{"n_layer": 10, "d_model": 768, "n_head": 6, "n_kv_head": 6, "head_dim": 64, "d_mlp": 3072, "vocab_size": 8192, "activation": "squared_relu", "norm": "rmsnorm", "norm_place": "pre", "norm_eps": 1e-06, "positions": "rope", "rope_base": 180000.0, "rope_fraction": 0.5, "qk_norm": true, "attn_scale": 0.176, "bias": "none", "tie_embeddings": false, "parallel_block": false, "extras": ["local attention windows", "shifted keys", "gated attention", "normalized values", "value embeddings", "hashed n-gram embeddings", "a smear gate", "an embedding shortcut", "learned residual scales", "skips across layers", "capped logits"], "init": "normal", "init_std_qkv": 0.014, "init_std_o": 0.0, "init_std_up": 0.014, "init_std_down": 0.0, "optimizer": "muon_variant", "lr": 0.0113, "lr_mult_down": 2.0, "beta1": 0.93, "lr_head": 0.00414, "warmup_steps": 54, "schedule": "wsd", "decay_fraction": 0.854, "decay_shape": "linear", "final_lr_fraction": 0.0, "batch_tokens": [65536, 131072, 196608], "seq_len": 384, "doc_mask": true, "train_tokens": 525300000, "steps": 4542, "dataset": "wikipedia_en"}
Each number is 128 + 24 x the weight over its row's rms, rounded and kept within 0 to 255. Layers, rows and columns count from 0. Numbers have three digits each. The size before them is the row's rms in percent of the matrix's.

# layer 5 attention output, 768x384, rms 0.14, rows 180-324, columns 0-95
102:100159137151083099142081096098180124114157103098116123142168125115109086110140130124103129145078109097135157149104135093088120135108147119103145072120149144108117076103144137120159127144111138145100114155155170115139127131102135128110133112134127088110125125145113114101144103148129127076
099:095147114113142123131155131128146112131119143172156138156150121149101166151103128116135105143085139111153158116146140086124108128113131134141128175081182148150128104167120177187118145155075108131146157157168109108089145151097134133115158105143152141100124117117143113124152160149071136146
103:144150131141150153115129107119131142139152115154127119161134101126079129106155164096133125126081148145099117144159120175180103124147173111144098136115124117114089127121132143106125105129116104140101138115111133146107127121158115200145116131142124099122122130103135087120148131148123096116
102:155127128116136123140108103119138124164065111127153130127107091112126126120137137087061119117109144133161120148074118171118110151084077092118159103135124120094124105137098150141136132114117134140137124156124114100137089118101101125150116141172117144143148129112105149151142166069174095125
109:180146126146156126119139098125135146115125129172069157150126157083133139106142086108159126146083101097150123159138108122108108115119107130117142131112139120144098092179115154139122113123141145099128148136102160166145091107153116160124120125109128071128120095102170145149100103184144137126
096:110125134143125124072117143118126087167139137122160156162096116142142120134136143123128143127129160103119076133127130159146145106080131156135111153145087117121136118141107134146112118112137107099138166167117101125163126081125142163090147126081163105132131132108116126127192144138167118128
101:116143134113125113130127139124118108125135118137117114107131126091094127140155141118136168128108096134135103121130142137207150168166092126120176133083155138111181130104115082125137132129117143120130108105125162128117134104176145139126119147120075140109103144119157143129178126130091131140
101:121172160144121139166131126178126097126142129129139101121127131115135109093116128165079129164127082112103123134140139097098131140143160156125142105163152117149120116137145153154137187177142165175148156152128152110144126165107116198123113127153098133148117138077135064132116142145127116130
096:165127122109156127131136103109108145103144132079113173115143165139117167119106132093120151158123103124139122093143114118112122108124106123151112148164121132123134080138150126126180108141121142115153150107125130140182103139122144119112144151152153079086113162110128110128127083161116101094
102:167186146131140115178102077116128178149128125143157184117127153123084116125138137114146151189119127105157135159135146158142171101138124114146138109113131145076174135118095144092113114135150196147157142162140137093097116120177134122144093134169139091108107110178096123096135115168131091133
107:131129090115121113132183156133111117128109143128133140143114111130119144117166136122131152135138140171125132121134133142089115137162142102157101114138146135144159132111174110181144123102127108130154095148083121160185104133123106118106101136127115133124128105112099101115111118122167142167
099:156129093079123127122118110140130090134102151129100138152147128112129129133135127105140110141137079118128178131130145150079172154128136109153120108140151149119104095142151136156149074123150070153151134115144117075134097148149137181144132196120140116130113112118167085084121141124149132163
102:132150138085148094138123106116154147081122117172106080164132119155105115146114141148122128131140132119137147138149127148163127156125118112122142144129132126112141126123119165110127124150095126155128146145092149062151153178122142145123121097155131109090119103125151093102138146091160143146
102:159139101164124142152110162151100143118131133148173114137152141126081169155162119150123135127161153143112116109108116157133111159135090119159152136096159121105103136103111126132171126097128155084136106122191088131133158106130140153123153142115123153073167116144096120134146130100095154174
103:116103113122124132110091142145148118140135098144101108114128078092077151107159128145125078100144164117125129122110137134139137163149161122123099124112126169141140167147110090130096077119114155110118106117122109148169134144097127135149123114162159154145077108108097093106116139158098189117
097:148119151144113089112132140089081134116119115172142093093163133160152081189114105109156150130174135165141115134128100117169158146101118165142093105133099141126121159096087116139132110130129157121135097146125135094149128137146103117151143105163134095108114122143105089156158123102114125071
100:157124160125090121087082150149127157082131153138102124133139115130128091118144111163083134128133132091165121122169126132106155127126100131113114110135182114100175106183116124098126135092126102175136127157140120123128132097100149105153121129157118114150118121140161148108154112127138149104
106:125150169129121096100098155160115107114109105099152134169129124161153130120135142118139136117101167155126117134127124117108096152130153117109136144103124104073094114128146134147151157100095098112133105149079169126129092122129126130135128096144120108160139147123097155128149136165175117136
101:100110138115139182130150120125162130108099095137128109153129100098126158123099103117139107111120105137135088102117088107106136138093124124136122100146154119094125150115187130131107104133134108108137122122145124171108096151162091120112140107087168105118148162131122122121115112147101159105
097:148102138146165114134138151138111131157150133118158133145160150159103091124116144091098112103087133116177105089113142122116152105139123151135122146151112134141107140137123115165091123119127115123115149121136132106133104112126154127149093164124111136171129114128103148142137147119124119158
100:147136128169145132121087076125114138093075127136111139181130087084122155121130133102145111116103177098103107115106155166119089121119144139107120153099158122110126141087121095168115131122139138116158108111124173124129126125100149129163157124138126128146146090111141163123151111139144079177
098:137112116121136131138107122113114147121138107172114149118128169119123086122126165138133142125146139127127071126113150119137115109139102162106114122166186122095155105134175138128194120153123162160155132091163125140156135139149128135059138161108167124086110143152118132125124147126115129123
095:098136106124160126141166163128159127169173148092099112117130137108130178114082114142124117152133113139138114113143151134154125176122091121173130140132106131098094112144135141120147104082125142175147128113173145094111173135142109103064140132104144111089123163074130128126094108116093125139
099:119158135121119152102163129104155151130106096098135131121144137141106127150156156105070135137145134097142098128100168076122128118094109120141138151116123153134114165138174114134138108125141149114121146130118120150149151152159151134146151151111122183113127158142115145133097132080135186099
104:148116102086130164129135172145115122120115166127140141140147110109119169156171093146146094102145075104160159138136114118112124135142093099092139099095143118169138105157133135141128117110114125132092079082135096175135179129140091150099123144155131128134168185123132152109126117103115136151
105:086145131105149119148152137082090114131077165101110121108125110103113124114150120159127112117147126114162133109138119103121138091183157156097153087127073095163147142102174150109106141137150111166081119122127148102158108135151112132151161127142132155123094109152148102125094132198134149123
102:135107153143166121123086182090121146132121142134121133124121111122131140119093115140104155129109139160080081099136096144147162103118147133118085160173101113105098091125132134162136141147133139132097116162147177129126105106132088147099113114105119129107097071084137104113116101122102134130
098:185146146108129128155115107153140101123112106103134127111156103098112126116097177099129116176088127105111100139113141145119136145164168078152103112157173119139141075136158099093132126162130086117126142101135121130120110104169113119136119108162098111114130096158135124155085203147105121133
095:117143133152117147105137124165105138104089118131122099108103159146126153102123149109122118158143107160134109140110104116069145150160139157157121149127116110112139144136097159142141133115153107108143130126123119107156150113103112155110155163114119157082110139127121116115090113114132153102
101:109110123128115122133125120143117122121190132112111121142132148113145112143144127116140134133119126132144162107138123133109160131144138146113158109165094107139113131133167113116118129129149131138144118113115137159129138128144173131130108189128129153089120103146142129124097153129145124144
101:122126082089178151134153074108142115137115155165134147125153137107122084126116132127157134169122091111158139132171110117111147162095122115083164149130133160157123132097141166135156145116126105085121192098142107144145137157147118150130159169111157125108130130136139140107152146160142153082
104:147109127127128160135114084109148118140116151081180127122161095156131149135103133169131166127166123142139146102135140135169134102116135158143114146113125054104176115151153143139141147150117114105144134138124097162125112131122102134143127088120153117141118156116107163127080112144104147165
105:083121124150122149095090116143120144072140096154158162143149165173092085149102109117085128107131115101132124118119130124140103141155129122121163165120125134112129150120125143153105116086151168132127147111114128141098167114088119153135173128092112061119108120131134141130139121143099107101
102:142148100170105141107119120141085180117134092136111157160125140139119152092144108108143128148090107172119131130122144137148119122126146114166160120119147096160128133142102100127154101098124150139117168092138122157087109192127135172142161162089171106061118138130153133128115126099121106094
103:114146144163145157125144145107129097112156168123132107140105140115145116140106110169138140150130103142173142118078117105093117143139097137151134135103114121144105104116168131128118140131141100099111147126154121114134141125139134131115151115113151139142140127150132137166093127097143127163
098:128144163166102118138152066092127098108150112134131156124158115134129108138141157112167146166100122132149061110144101184165138162156124124117151148108138139109127133131134119106121176137115125134123140125141108143157109138131138119160167134168119097131103107110113136132139127106157107127
098:144107115113133136175168146159127154147141172112131132127117137119143128136110116109105095145100097150126150163121134140147140148111126133142118151165087121130114122110067153118146158137129083148115115142119149160165113135198110140122097108143109088133134077119130136083136122144156152106
098:126091111122130101102125130054141131136135116132092126146142155168147122110143116104165142100155120132137122141128140128123140142138155139136127198163125114118123148104114113095143163195119139144106125161109143126137089140145118115142089114132122101108101138155115156122168144103168136095
101:128121087141167102161059146091106129149125120126145098129132111146135110133148163125160143150123142098120164118139110138122172141109128143146142115126122130087109124138125128108142130131164157100123149113122132150127158145094147145164128122139128122145103156138105115183126121151083143109
092:168123102152136141114118127138127148100135126152128144152165094165117176176113133140144127116132139153125113084145163144110111152144133129171159102148116095097144141145113127146132136098117141155106148115113104084128129125083111138137139100135175118092117117113156135116109130159132144094
106:145118123081126093132167161120195074161111141132143136135128128108164126157102145114108104115103101171146100089147103134107172121108152140092139124139148083136113107144094130093145181137108134120086155158122140126125109151111131106098120153109127136155142118123163095124135143135177132169
102:130131157138150151116126134130160137128152103063109096127151116109152099127097136121173103138149134148085164139089125119128140141113123093157124090134134095130124142086138105110132145155141129130116121157141141101108145150176129087141147115115151145133172164152141118156070130153115163130
099:114170162137150132130099117111130135155122117110135165141142142099104132143147159138105187143135127111120123153138096157181128118105152139127151142162151157140142140156140119112125116153152081157124121154166119082100141115132123126124153117130148153091142104115140117130149091135138126108
103:102117099158124163113094117153150139152129150143099125102148094156116155142151116127134142118165138184088133134093153085216130140143186125147135142100134112127145129114140158139084114119142139108109153138099095131155113106149126138071145114118124101134157064129130139159139122107171112121
098:140073101170114168109129127137150102138129138090113105111179125145141128099103118099112133109162097132155110132126109110127111133150107142134142142112132113117126106120152125165129155104114124149121139135150145145126081128121106102132130122136148140149167097128134161111113111088138134180
098:134136101104088129152087087139119130147110129169130134129107132117189123144104090103158138152169124105105147137127089101095172111109082165167127164142094089108108104122097124121147115132148126177143126119144110118093098110099096087131124123133095125137132132130153127088106118134117103082
104:097169153123107163140123131103125147150099113148126126124109117136154118118129087139099119079103100124136160149128143135104137130118138144120123143179138058164180157164151159145111157112130144123145163177130132088129147121151091117127147108119148154136116129170098142113109119101122145168
101:127112134116111136089143131159141124139141157119125120107081135126153117122144122149155111150052156152132150141125155121093106115117172109087109172128154141151115117123133159129143161116142117127099124140144098149128147124149131121115162114125127132190138134119136136157158121134092169109
098:101126176103131108125141092141093110117158103117155103130129116137166135178138130156156133121128097144118099074121127110133082116152116140106101132123114115132105121087132171081081084114132132115117141122168104152170127135108138129172137149134133126121155148131156152106124101132151101105
100:081108090159140113120108123163159101097144099132160135110106157084110136177121147154149144151111093125135142150141141130085136146140156160107106120146161127119106123164122115118116134117113109142119101111125109113173124154139128079126096137158138093183146128131146103121148137115149120148
104:126114148100065110106119115141100141173132135119096124146124128128131151151096166101131120129117126107097131149114109087137153122123130096143108084127115104124114118157167145101117160118118089157121149123047137121151164149144102131112118133125154156126108113118133129122091080120181145134
101:084152105107134137116131134100148149168122152157156123151102125133127082148101187112123137082087140155143151130105113144142098146109126130128120142121136130078091073099149106120105109087115162105094147113142143075124154152143083099146138089101141109160101107138108115180139149085123129092
096:150141164131139136130150140115129137104121139136137165158135120140103129154116100116169158111132125170134147107154159118118130130121111148165137147099100124106127115119134108112121118125172141127164112163141112173150130143117112133134095081115126176131119131139126146132109114119114162112
102:131130116154107138118130111126122125114135137114112148147143144103133114113104123172074145079158110119084131112141157155136080124169088109146130174128144117101089112107099121124104130158118125159181141148168179104085134092130151133078124113149139120132107124146175119113136100117111110131
108:113115148100149132139129134113145109132117097120112119113126121132155112108115085094168090152090092169120107175114144104119098149124157138068082104151146086123160096121081134088097161129096102163103142110145111099101107145140151121127111137128112119180163076134133143111129133131134084118
101:154140133115143132162155135107134125138157133133103082136143127104148176153087136121110149134134090127089081126144128131105136151132151119143152142158137154142134122121131109131158151101139104160105145078116143087130131144109110130158150140108130138078133149103137101112124146128111126099
099:096123132104117146120138132138135101117141130067129129088117128137135131191132137126146115143078118129156147152136110141156110152120133149133122115148083096147139122167144106112153103165136164118179114108088105153148131151147132114159133140161134124124159127135131149117137131174137138114
100:103081126121152099139113156131103105192114125108054117140112125110132152117117129131175166118109137118083142181105127132104138143143120098072124129128131133162116105157092119134114152122101083121114098136120143123119142141154099143148116135098106154153145154144112141136145106132151135138
098:133102113130167131120148106105116135142101102156133109087137113106122127129104128153120096160156129171112137143134159170165164132112119105103132169156074109155179131137109130159110128124124105119104141124163113100166107117159107119138138151119137099142128101101088168098122138147140116138
100:137133137094148104116144110114175119140150102119121131125160129191121137147119136132149129142130132121095123112095120112118089096155117107128120143110119120127146130123099121163180143094112169108126129111177133108097120114113133135130147126135138147120134092121096148120139127142140082111
091:106118110104116145101138128120135121116132117138096151152079152100138192123134155143116126115119162121169120145109144128145137108085136124115157163089123111171122141131088164143084132119121126100117126124158172096128134124163134108102100134139151113102173113101126116112128092142099124123
100:155136170143153128128077091120120141142163080106118116104146139113105109129076141151082113153134107137143125182107129139099143123095124098138107186128154109116104144145099174125138123139112148107137138152169130110139079129105114120133142141148132102153119155141123126129141155097112108126
105:102074125143137135130114160132119103140145132104124156129150103108145137170160138130098114102172138144064145113110085145117119114121130118140127093105122110156137130101161114171120113171105134133130177123137137175148115141135138112132112123102140131160114122087111131117139094155163113115
096:109119115110088141088133096133112139147132150149096141117080116135136127114124123122092129145128145095163126161136112106159131139135084147111111173106138128101139163109095143125109099120130131129108126140114100082136098181162112156154085154132147096114108135123108123131108142147151114131
100:130133109174084141127141109089137155107158139129134133109129108141097100128161090142141142138119090103118140153099128161154130152174120112164102080121122127123135107084176135113137131127141153130121176113102167101091116113112122109128134147118107121164146094077098111128168163116154136109
100:116142106141134153159107131100100157137133143138168145149155129114150140090105173088140131144118159125091163134078158128155136099107121104178125175152146152108107137126107096092153129140121136144171101098177135103113150143102125148126139106072117152100136099115144109092180111112122147087
099:150127137136132106097102116191146145108136119135182135134136167138120163119147148139139126086141123108140122126124125143159130121122120146114116130111121087111144127131091082171098135107125141133122075144123132135127148166146155132146134133136107110133143088138142144133175129120160138161
098:143136180128133137111109135181148122112157136142141124094138099137103113145131105111149131093162128143158105091149150107154086153137156160111124122132128121133173143126139150135139112155112168124172159130094152119135119124098157161083121152107113140124155102131111130143153091120107116115
093:130182095102143146114113098108130156132099124107145115156136136153108186150111157153121108154100072124118129137147141154165091111114131138119120137105130111112140160146098121127121139116124138143103112136152142121139083098116152116170146131104167147140125093126128175080131106164108137104
102:124117150197120156115146174171109146121140147163143157113140142073088137120110158118110099097140143120138125091072092125134147121140106156172130116158158148138140109094132122117118133111154138114127127145109104186131134142114111144124148109168115136140135097135108161123119146110106135171
100:094116125081116103119135134104130138124106128111104150137167162108139094141119159149125137145144084160135149110127156100196152126112128074118119091146122147118128152117115160140146127133114111098131126120157147143116165136137105174127145121133120104081149089127105085129122108168133109113
099:170172100172149095116145109083096119118103124176178115114148164101106132123106095124118106113163128157118108132159099135116098132085119092135128132123109146109119109083133137121135090090137137153145165118144137073153133127111129108128105115138125126108145108138121145136128113137125164115
096:123166090189117145116146167124127172087138104113098108131141104142113132085132140111123089123119142146145122135107129109120141148082112077158135117107128139115136088116125113159101096124095093090115141109161131133133148133165129130140124143125111110143143093110141121163167114119123160095
105:128165155165163170158112128155124155089142112134100132125118129078169128086123122133162168089086154101108162161108136145124158131142108143106113103143147160135140115110132125073121143117139154163168104103154101092094140119115146138126129132120101186135131108183121143099098114130117124144
097:133106150159106141101161139149184144122134115118095114131091144124147129165116120149130123106148136080140125094102138110127111150108134097108099145159158147161084143144135093130123111152126158130107152091143127125142116115121088164165139131156131119114123092093146119132136169142151165152
101:141093127147129128126120091106138154118158131160098129142127124124147171119124162127114107123137106134145158151133142128077150163155127134152124121138125139127161064154126106142136161145164123090164129082141144084108180137106132124129152156120154093152112143111142113179093103148127119126
093:158127139107098148145138123146142134162112118123140121153135124111104127124121067100157125107106118119111134128074104137133109103095140078145125126106153146101139137181143104122137100103115107111120117099126094172165134049120114128138150124070154120079134145147111175124114120117120159126
104:095178134173127119123145121157123100134151124102146153132067125133156114132113128105112119127135120151128133138112124121120145089103122106178114105158132119147175144147130124131121123099122168120107107103146106127122082101104147111154132108173109127156180121154139120120131137127103163107
100:120125154131145146137136144143102097140144144141186130129118145079119173141104090118142119096115129118097081086154131115073112150104145138166102147127100164118134116154123096126141083146122095115124156115110133150159141101117125109118129163088116148102122126131149123167113166144095137121
104:123110104137126146087159104094160089112132149145090094142120144164119137139165118118128147106134119128152140140185091133156120143159137138124152098124117129138142155115104075138146127115147098099053141151163119123147142109116126127113088110095120109142132106064161121146153110164150134131
101:174133116140134120093157134125131133108105146116135123135106133130148091163119144106139111117138165109160130169127122169124102132130123166159092115116150135140145128109129142158099133150129114145155188163133107094094144125138120118124130112125128087119093104111104118130156148169149086140
097:108130101178130122162105166130139201111126156149132108146099150138114105125111115128114158106108169103150102139107131121144143058146146137126120093099124102135171108129122081189131150111152130101147129161086091101112145112148120135124082107123109123111124150125135117139113149142126161093
103:134129135116156116079130145103136116169154140121126127116181140101137122113108156102130117131140130120149134128125135133138099144074170111143097138107135141122122096093095121166133094102138135118095111136103103127154103132143107099117125137158164142155135137122126155129137140172085145097
094:130142112124146135101131104106140144107162113095131130142097176131082117136159138120160152109108097148125091151121107101131165085110126140119127149106107108140125145144139119102106153107127148123118157125104130105128131164116146165180142133119120152149090148133123110141132126120110160144
102:153143116197112103096150146130133109189168119129076081114136153147170105097097172170103099116118154090109117132130126154127136092135152143132135182133115150127136110135127119134085124099072121144125105107103114123151109115157098142094116145123142164162091125135059126100129146100141153140
104:092132130127128127127144109108115131144098159123135135119163112168128147131132125126132126157134127128120108138105109094123132093122119146141118149092150113104160170125117139124122118124154123114095098127155127119146120135112166107131146112165108139113125108095134158100132142105100155138
096:114080148123096161106130140134169088120156159140130175153133129129101094148120119138132156146138108130139167142106147141117091159135092098104165135088105118104128164136173131168094154096144130086141161149111128158103101144103103110148130161151105134111119150119139140153156089111126111126
100:130119150115114159131117128112150135171096128121144120171118156168177108134121151151131055138096137145119106140137107184134153148131142161108138110153153104087109096145104120092099176113116150150135101113094105127132167095117114157107124125121173119113092146141128110105178164130116098157
106:100101144137160127123147088109107110129179124125140127136149092102088150111151143129142172135115144128119147128116123119169100122126136145139104126112142072128127132125102136136126113170144082158113139157166099091137143092139165094136109121139132137105139111149123141152125083132131114110
097:129109089110136122158121139138104101150141130154104106111119125149104152113102096116140123131151109125124133111105112075116101086138130084158142068122125120106108143106116151135154103118119144140138146129127166124193111128136128127168099155139117137138146145110121098125084142135135113140
102:171127153142108101137138108177139121156162127116129118121117110143101090166101126146117146095156128115160134131111141142120101107121100111104070123139204122109140103123110159139154130156144123098127122132147107137127085124107127132150121120126107124107112153075131179146118143167134114180
110:185144168094126156123121111137112123103137103098125098143140125137132132141129144165107145137123175143121159090115151141095132113078116133081141115090134115139160146157161142167156148119121176140133123080158115141153145139107174147099147117132146103110144108100143148136109113135155123170
102:140124151146138149174138141149151145155133146152106139145103117125174172137119127124133129144168113132135171109126142104131151106114115172122060139075104140133108114127110096122154140085143105140113146092129127135102110153149122144123119148114151107097130188112130112091120104146132116139
099:147146136157130120103106160107106118133116125128136150156130121127155136128119114110106103156134141108159117086110129155109140116143114137116089188145181123107118159169157109088123129128170112161187103132139160137135125108135088123123158114138119138126164149123103115138145076098074138142
101:165118123123110151107158110118121093135132144110124149130114148142114172113130156139121114118165139123149131139142114113098130142156147132143074141113159126146152104146136143125115137137102119102097157160150150137134109113142129142160111154136186147144125158096117099121115133128146109127
102:087107150170111121140099153103136109126161162155173124099123126174139094110115131124108098125136139097113133129108128131136127120098106112157148128142140129090138105110138127166142102129124147108128074127105099146123093156096115131076111120111108145088124136139141126116114129126090144090
097:146188085142141102150140121108175179126109102122149114132106126133111105144123111122128120159117080131111128104127134130124158159126135154091149144121115119132125142165135166154097152129094125156162106102083165121081129108131081110116148130142094164126135116152149106113131129086135133098
099:144108120090149159083115132195133101156127121116123148137063156115115129143119120112171138144116109121144186095162102169125133138091124134145115142134136111135108129161141133112116128141130104126195170105113118093139146129104161125114147175109167096136121105121139142103098123145134129130
100:146151107156158145128109126132153136122118142120085162137137151146149145127150121135136124103126097105116108137071078178125124145108130170092122099097107145130143150108137160137119148122136103161146075095155119120114159103077149111113122164171159155108155121172125125124081160149099126127
096:180099122141154162100109156137092141114117125118128159163132158108116157074120137114130088127157080172130106138106129077115119112102117103124140153135171104118074164157081141135118136076140148124150141140120150162105137161127104135131102135115151135131111157150147151117093160103122101126
102:097141126110121093141106112120131142129143160098173100068158137158124137110150157163115160139159121134109078139163135125085130114160115156113144131085071103145161164162142125110113120115137071130139096149139116146121084107118134103140110121139110127148122108160123130076108134085141117104
099:087092104113147129134123120099070092173178135121134145141171138154113137151146137120128077111113162128164116140122101136145112106154125113109115125125158114107152121127134141097090158132139094103132123120152149163094172092154108117101139114138121138131126139106170144121131129121136149174
101:156113123127132120137154129087121127106115105143122158174123155168121148109142073164139146114097144136110109099149152165122091134115128125091128112144099128089145164153156124133173147107126129135143151149132134172124091081112088120105152103092085117132128131105098113142124135101109114183
107:200137166145198140121139151148127207117141164136160137140123083160122162140117073120115148143108109090161124106087117140140138110130141134134125105134126131103161132116126124161164130151146141091156130116134085111071159151145149113125111116117173133146106139137106146109106121112133117100
097:095069131107163139136139118119148112126105129146150143120163139124147138110151141146116161117140131164117087098125115133135162132128143078138133099151122119121109151121144128125124110130147064183133126107114138086094122108162100099190111035120159137134105089138129138125094184116126135124
102:136098133133156108125137105144099086121116111114097169075140126141127154098114112112116137120158140126133136117092147156124156155176139094175170118118165163160119114132137145122129094143103096087104149146119161116144141175079107135141154115128135114095164129126154156115117175121145112138
105:142159124123130143122151121142148122111149140142110094076161145139131074136172151092133117140138123134172137176114100134105141131141122135142128124153119123153107086168121131138095141145122152134138152114161123101174127152134161117092107129128115163134111167157131102104084101112111108169
099:141135162095134123130152128144120126144135126121115122091131186160122113130115164140120099154106184139136126117150143130128126114115121099116134105088113158125125134140139109104111123123134131092129120103132136154105139185079156147119123162101169118147164156157142118138122154146104119123
093:146131135145136148108129166145120124118143093129127083123114112126130167105114137104152114095163152109143153136097150104111115096139146134134124076117138096121128115166143170131160155152125163110113146108143129113115152147125136143118101141122106167103115130116127162164131130164124153135
101:111144129128133157094139135167150077138136130133177120116095143175133160143116146106143101101123136089127124137121114132140155177171124136119110137133120138143138145167165116109110077148137132144151163135170111091184111141112158133153151153099178130143100161125153131117102122162095156146
107:122116146149127152115123177139149102120100138148124118161116146099120128144146153125143107134127135175123109147147121119129145114172140167089138117125119084162130094135097145130111107159110136118133133121121140159155121130164122141100091134120142095143124166153150134137126148148166138172
100:147136149113131129177150130148103137087121139101137144167108120116143118127105096122185142161125146085146134117139128072161119140130140114154139153107145144081126132133129159147162183146130165138094133164146139158131103145110104124134098140090135123154156132150112120093101136089125120133
104:143104129167176130140109152133125089109105141113091120125097139107118139115109110108154124102152110152138104125118101120116128120119151144086139104132129141130115162184084136129122161066126143135121141152130113128115162153094136118130144164095083105123126137134147154106140059163160194114
105:187133152157122144148201151091144180125138142126127071154097117099062127125102134117149116134134147143051105125119130123157125132130117116119101113158138154113143143103163157140123132077125118150130144122140107064150145151137171123094134141136123134128117111111159147140127154162097117122
103:154113145143098129064161113140156111131159125144115148068153088152121112151133182151128118124147147085123144104127154145161089129173147144093136115094165091107137095116123095144126107129073120109126152112118105146135104160144145128115143143111153092157140158131136132143118102154070152170
095:120124147173154108136122115170081096120088162123129125114143147125108166129151112147134112111098108116133103145132144117091133157138130137136139124103170139161144122111131175146127082151176101142088131107094131150100112152167121142129137156112142100165148164094126133122100168144123133139
100:134096100141144145151170055170164167145106148130101130130140138153147174121116150107108147111137161120123159102138163096161120066125122138123137135105156156093121170091136146092092137134135154143139122122126132100143176171165111165172137129124187141133088103148158117110211142163121132136
100:125094130130126124132141145133148152136114103125162145111126127097181156128110142136115110134169134145144147101098132145100135115136127099113160093147124171111115139148129109135158163111124122154122156154092125111135121091110115178118132155085119134113124133150092106102110144112100106173
105:125131147129128128122096147122124166134118164133110134107168151082150153146154133166103157088084169132122157135130160114109144151148109157120181127162100168191138078113147160133113121169102127140116150146114153137133161113157137120095103149153160154153127131108101152103102122157113141128
098:116124134109132144121136091153123147146163118130144123115145163162144133181151110110121081108123134115123178156142130127134118128166129103112144131110164127140111158142166127135116093122103126133164118122132138183152120132162137108115113132154139128138154118174117086142139108135105095079
099:120136105128164106125124137192180148125105127126156130152129137130156140179081161133157123145130154108146140141155138118109134135125097135095145107109156105104159152128156124115124169094159141118158125136101126113107117118142160119126094146161122105151090117152116136123125145118166099125
094:154120132110132138151142147155093152144123158119115143145102129130130149125097119078149076118130174117114132142138109155120137159098130125104152121146139125108162127193132109126135115112164099103112123139117108112144153098108125106143138121128119121115126100123167139144154115169131129154
099:070127141114111130109130134128120146117144114126129143146160141121106145148156138150129161139122139139143136159114133143135124139125126141144101100155175109136070145109130186141159087128124135158111112151109139098153129106135114117127129133160098139140081128161135137093130126151136118137
102:146122119089165158140133158119126108092138141105125086122132107146145104134158131143119149137126144126130142125085125165153128131129111129119123130112137129114122155110103060141142147125136138155127114134109082123112142124119138128164143121138106133085111157160091154110145092101119126142
102:117117171135122122166131111094138169146127197102175110085170137151127111156126143158159134104098096093145145126071133107112133136132122150119137130163153114122104144138172114065116108104117119148094130122125128086146125142127127146098145155095130141143110118144110109135155116113102121134
091:090137115120163110135132076086121148106152117141139099130122108098090148133155158136129128095139112137105164135129151119113099103104106128108148125152134121164170146141147130178126131100078167161143147122211181135175099125147127126087129114149115121156104091131129124148129091158151159140
094:101138093187101163172112096091085126131105114120124121138103109178183109109129150119097143087124141102145146140121113140088114113099163098096142125112162111114103131087091125149120118174153094128147091133105128149140118129086182132121078133121087122130132146104132135115142083126110103132
099:105107126140135159152114144144126112099121151110125126153120138139163140126133146161133096085140163152135138151132079138143181104166145123136124135133143104155078102150114179162124128104141106162161120117130115137134171149093159132165193137111130148117077142136151116132113122110094173093
099:111119114111120150081135136144142109145151117139133139104122116139146149114116118155086130130119145110108152157108152126137127137123139134162150151119153123162134147128122135110114135125142128149115138098119115107100140131132150134123157123137150171134084113117067111141090124110108129128
102:108133112120117148115152128172136123125137121136132165100139119090162154142191121139131109114154107158168116115106139111142095138163106107108150120092130103110138089103131127140094093092133119145093114195138178098139100087138135081128100109143137165144099090120129138130129164083142075171
099:095105101146064117144142128127128150116097089089097133103149145167104154121133134095121087150137139119104122104127130124119126119091110160130101094121058084121120161159104103126091154127166121131137153165117090117130106151105114133120125088086122153132102148116126122127084122148123146115
099:139090133098149158145153111129103135131090125133155122114071172122175137150131121133162130126130146156113178123141150154143116154151136100133108147155138133152114095120128161115126145151126114141130099157102123123168176146105138121133136087076144111211133105113158127127130144125184109101
094:121119111119103187084126106108087117177112125112149146157139116177071144115129138154120145174181106151110111129132113128153107125107135147122090158124139123140128139141109135180159147101151126128065138115117095117125158132146093091130138127087146160142115093130100130118123134147115142140
100:126147127091119110119110144126098112138118123112139161147129119144139154110141142111094135163178139128154107134130151106157127107125131155118128181156126134135098122152104100120149125135168141142135151148160118151157119116163153160134136138095114102102143122103114104148129107120133161119
101:116165135141117132162100116141135130155137108136091170119117146105142099117105129129146111183184129146134121146093155118152169117140107139128163169128129160141109074119079112083146149123148126175120132118167102104153104134109153129116148107121165137116115152107179150085113132124098120155
097:098132126147129125112109121116137133142138128120113103113157113086133079109164116132115152150123112151156145117130102153174076161096128150122199125173099138129115128124110126127137113115157107078095121171125140130112113084115135098131135160130113139138114122119124157108118128119123111148
097:122164171102166120106114129108114100124160145159168125152123132140117086154133091091164141142073152167142134143114164136114152147129131127139114093140158140118098084151149155124162129103141170107126104116114153160114090142103115146131115126156099162168124089120112077131114153079129168123
098:130150086160132091088141110109153117108160132126121139154135079102139100072119154111100117120163145081134126152140111135122146121106130106102121156152117091163120130111153114127111154137120116122114105130112118106131167072129151131166124110148091124103161155121135145098189132121144091111
100:159114166125152086170134136102145125121102093130102150122122146132130127176123158133135115121119180142157109083128129154085105150095144101113116099120139103118137137142100112113155126171109106131149174102136141081102132139067127136154134105156108167150110145136086129102133110135155119126
102:141161157087123184092113105095126128143151124111137122166106146147158155142112112111119093098077153134110144166123124134135182147111099090126098120140139135083109108138131095131116120121112151106143122113146105118128138111135106148137146127091121137157126105109163148136102136080119112138
097:147166135137172119116102113135122144159108132125130120167147157156118113156139122107114132136086129128143124124120137142129109110114126144114069124102153131109077129125128124149103102124103184089138152117116117122139115117158101138143142119143151142175135162131153145136117150142119099133
102:147163147123120152146156173095115105106168118122107127161181118119133089135124153106146113134125111124107165140127116083103128127133101099111061130156126105090084110105152100100115128116162125102148117127130128141151148142126121153124143101102113101163118152090169140129111130126152120137
099:174140103134140124125111129088123141116099126133151160132131104104115178121150119150111103154137085135111090098155091130152110133143083105099130122105151148135111128099129143119147106104124085129148096091131164093161133102157108094131185132122139100149131107122121132094147082128095127125
099:146145102118095098104112140108085124097111154131171122146116126140118135157093130123141123119096140106113149138106086118161126120114118103161138151123115118119124122124110183149105107113145136145134114133132083079111154139167097152150150135097096092130156104089116149144125116155105136148
095:149148103112091132153132184127129124104086141191146113126139130092119165160108171155132110130143133164136159124129119161072116151176140138149079117112140188145151123125124105134124111147115084153105134140146121143119112175127164137125125120156107124112150096112124115140114123154116105116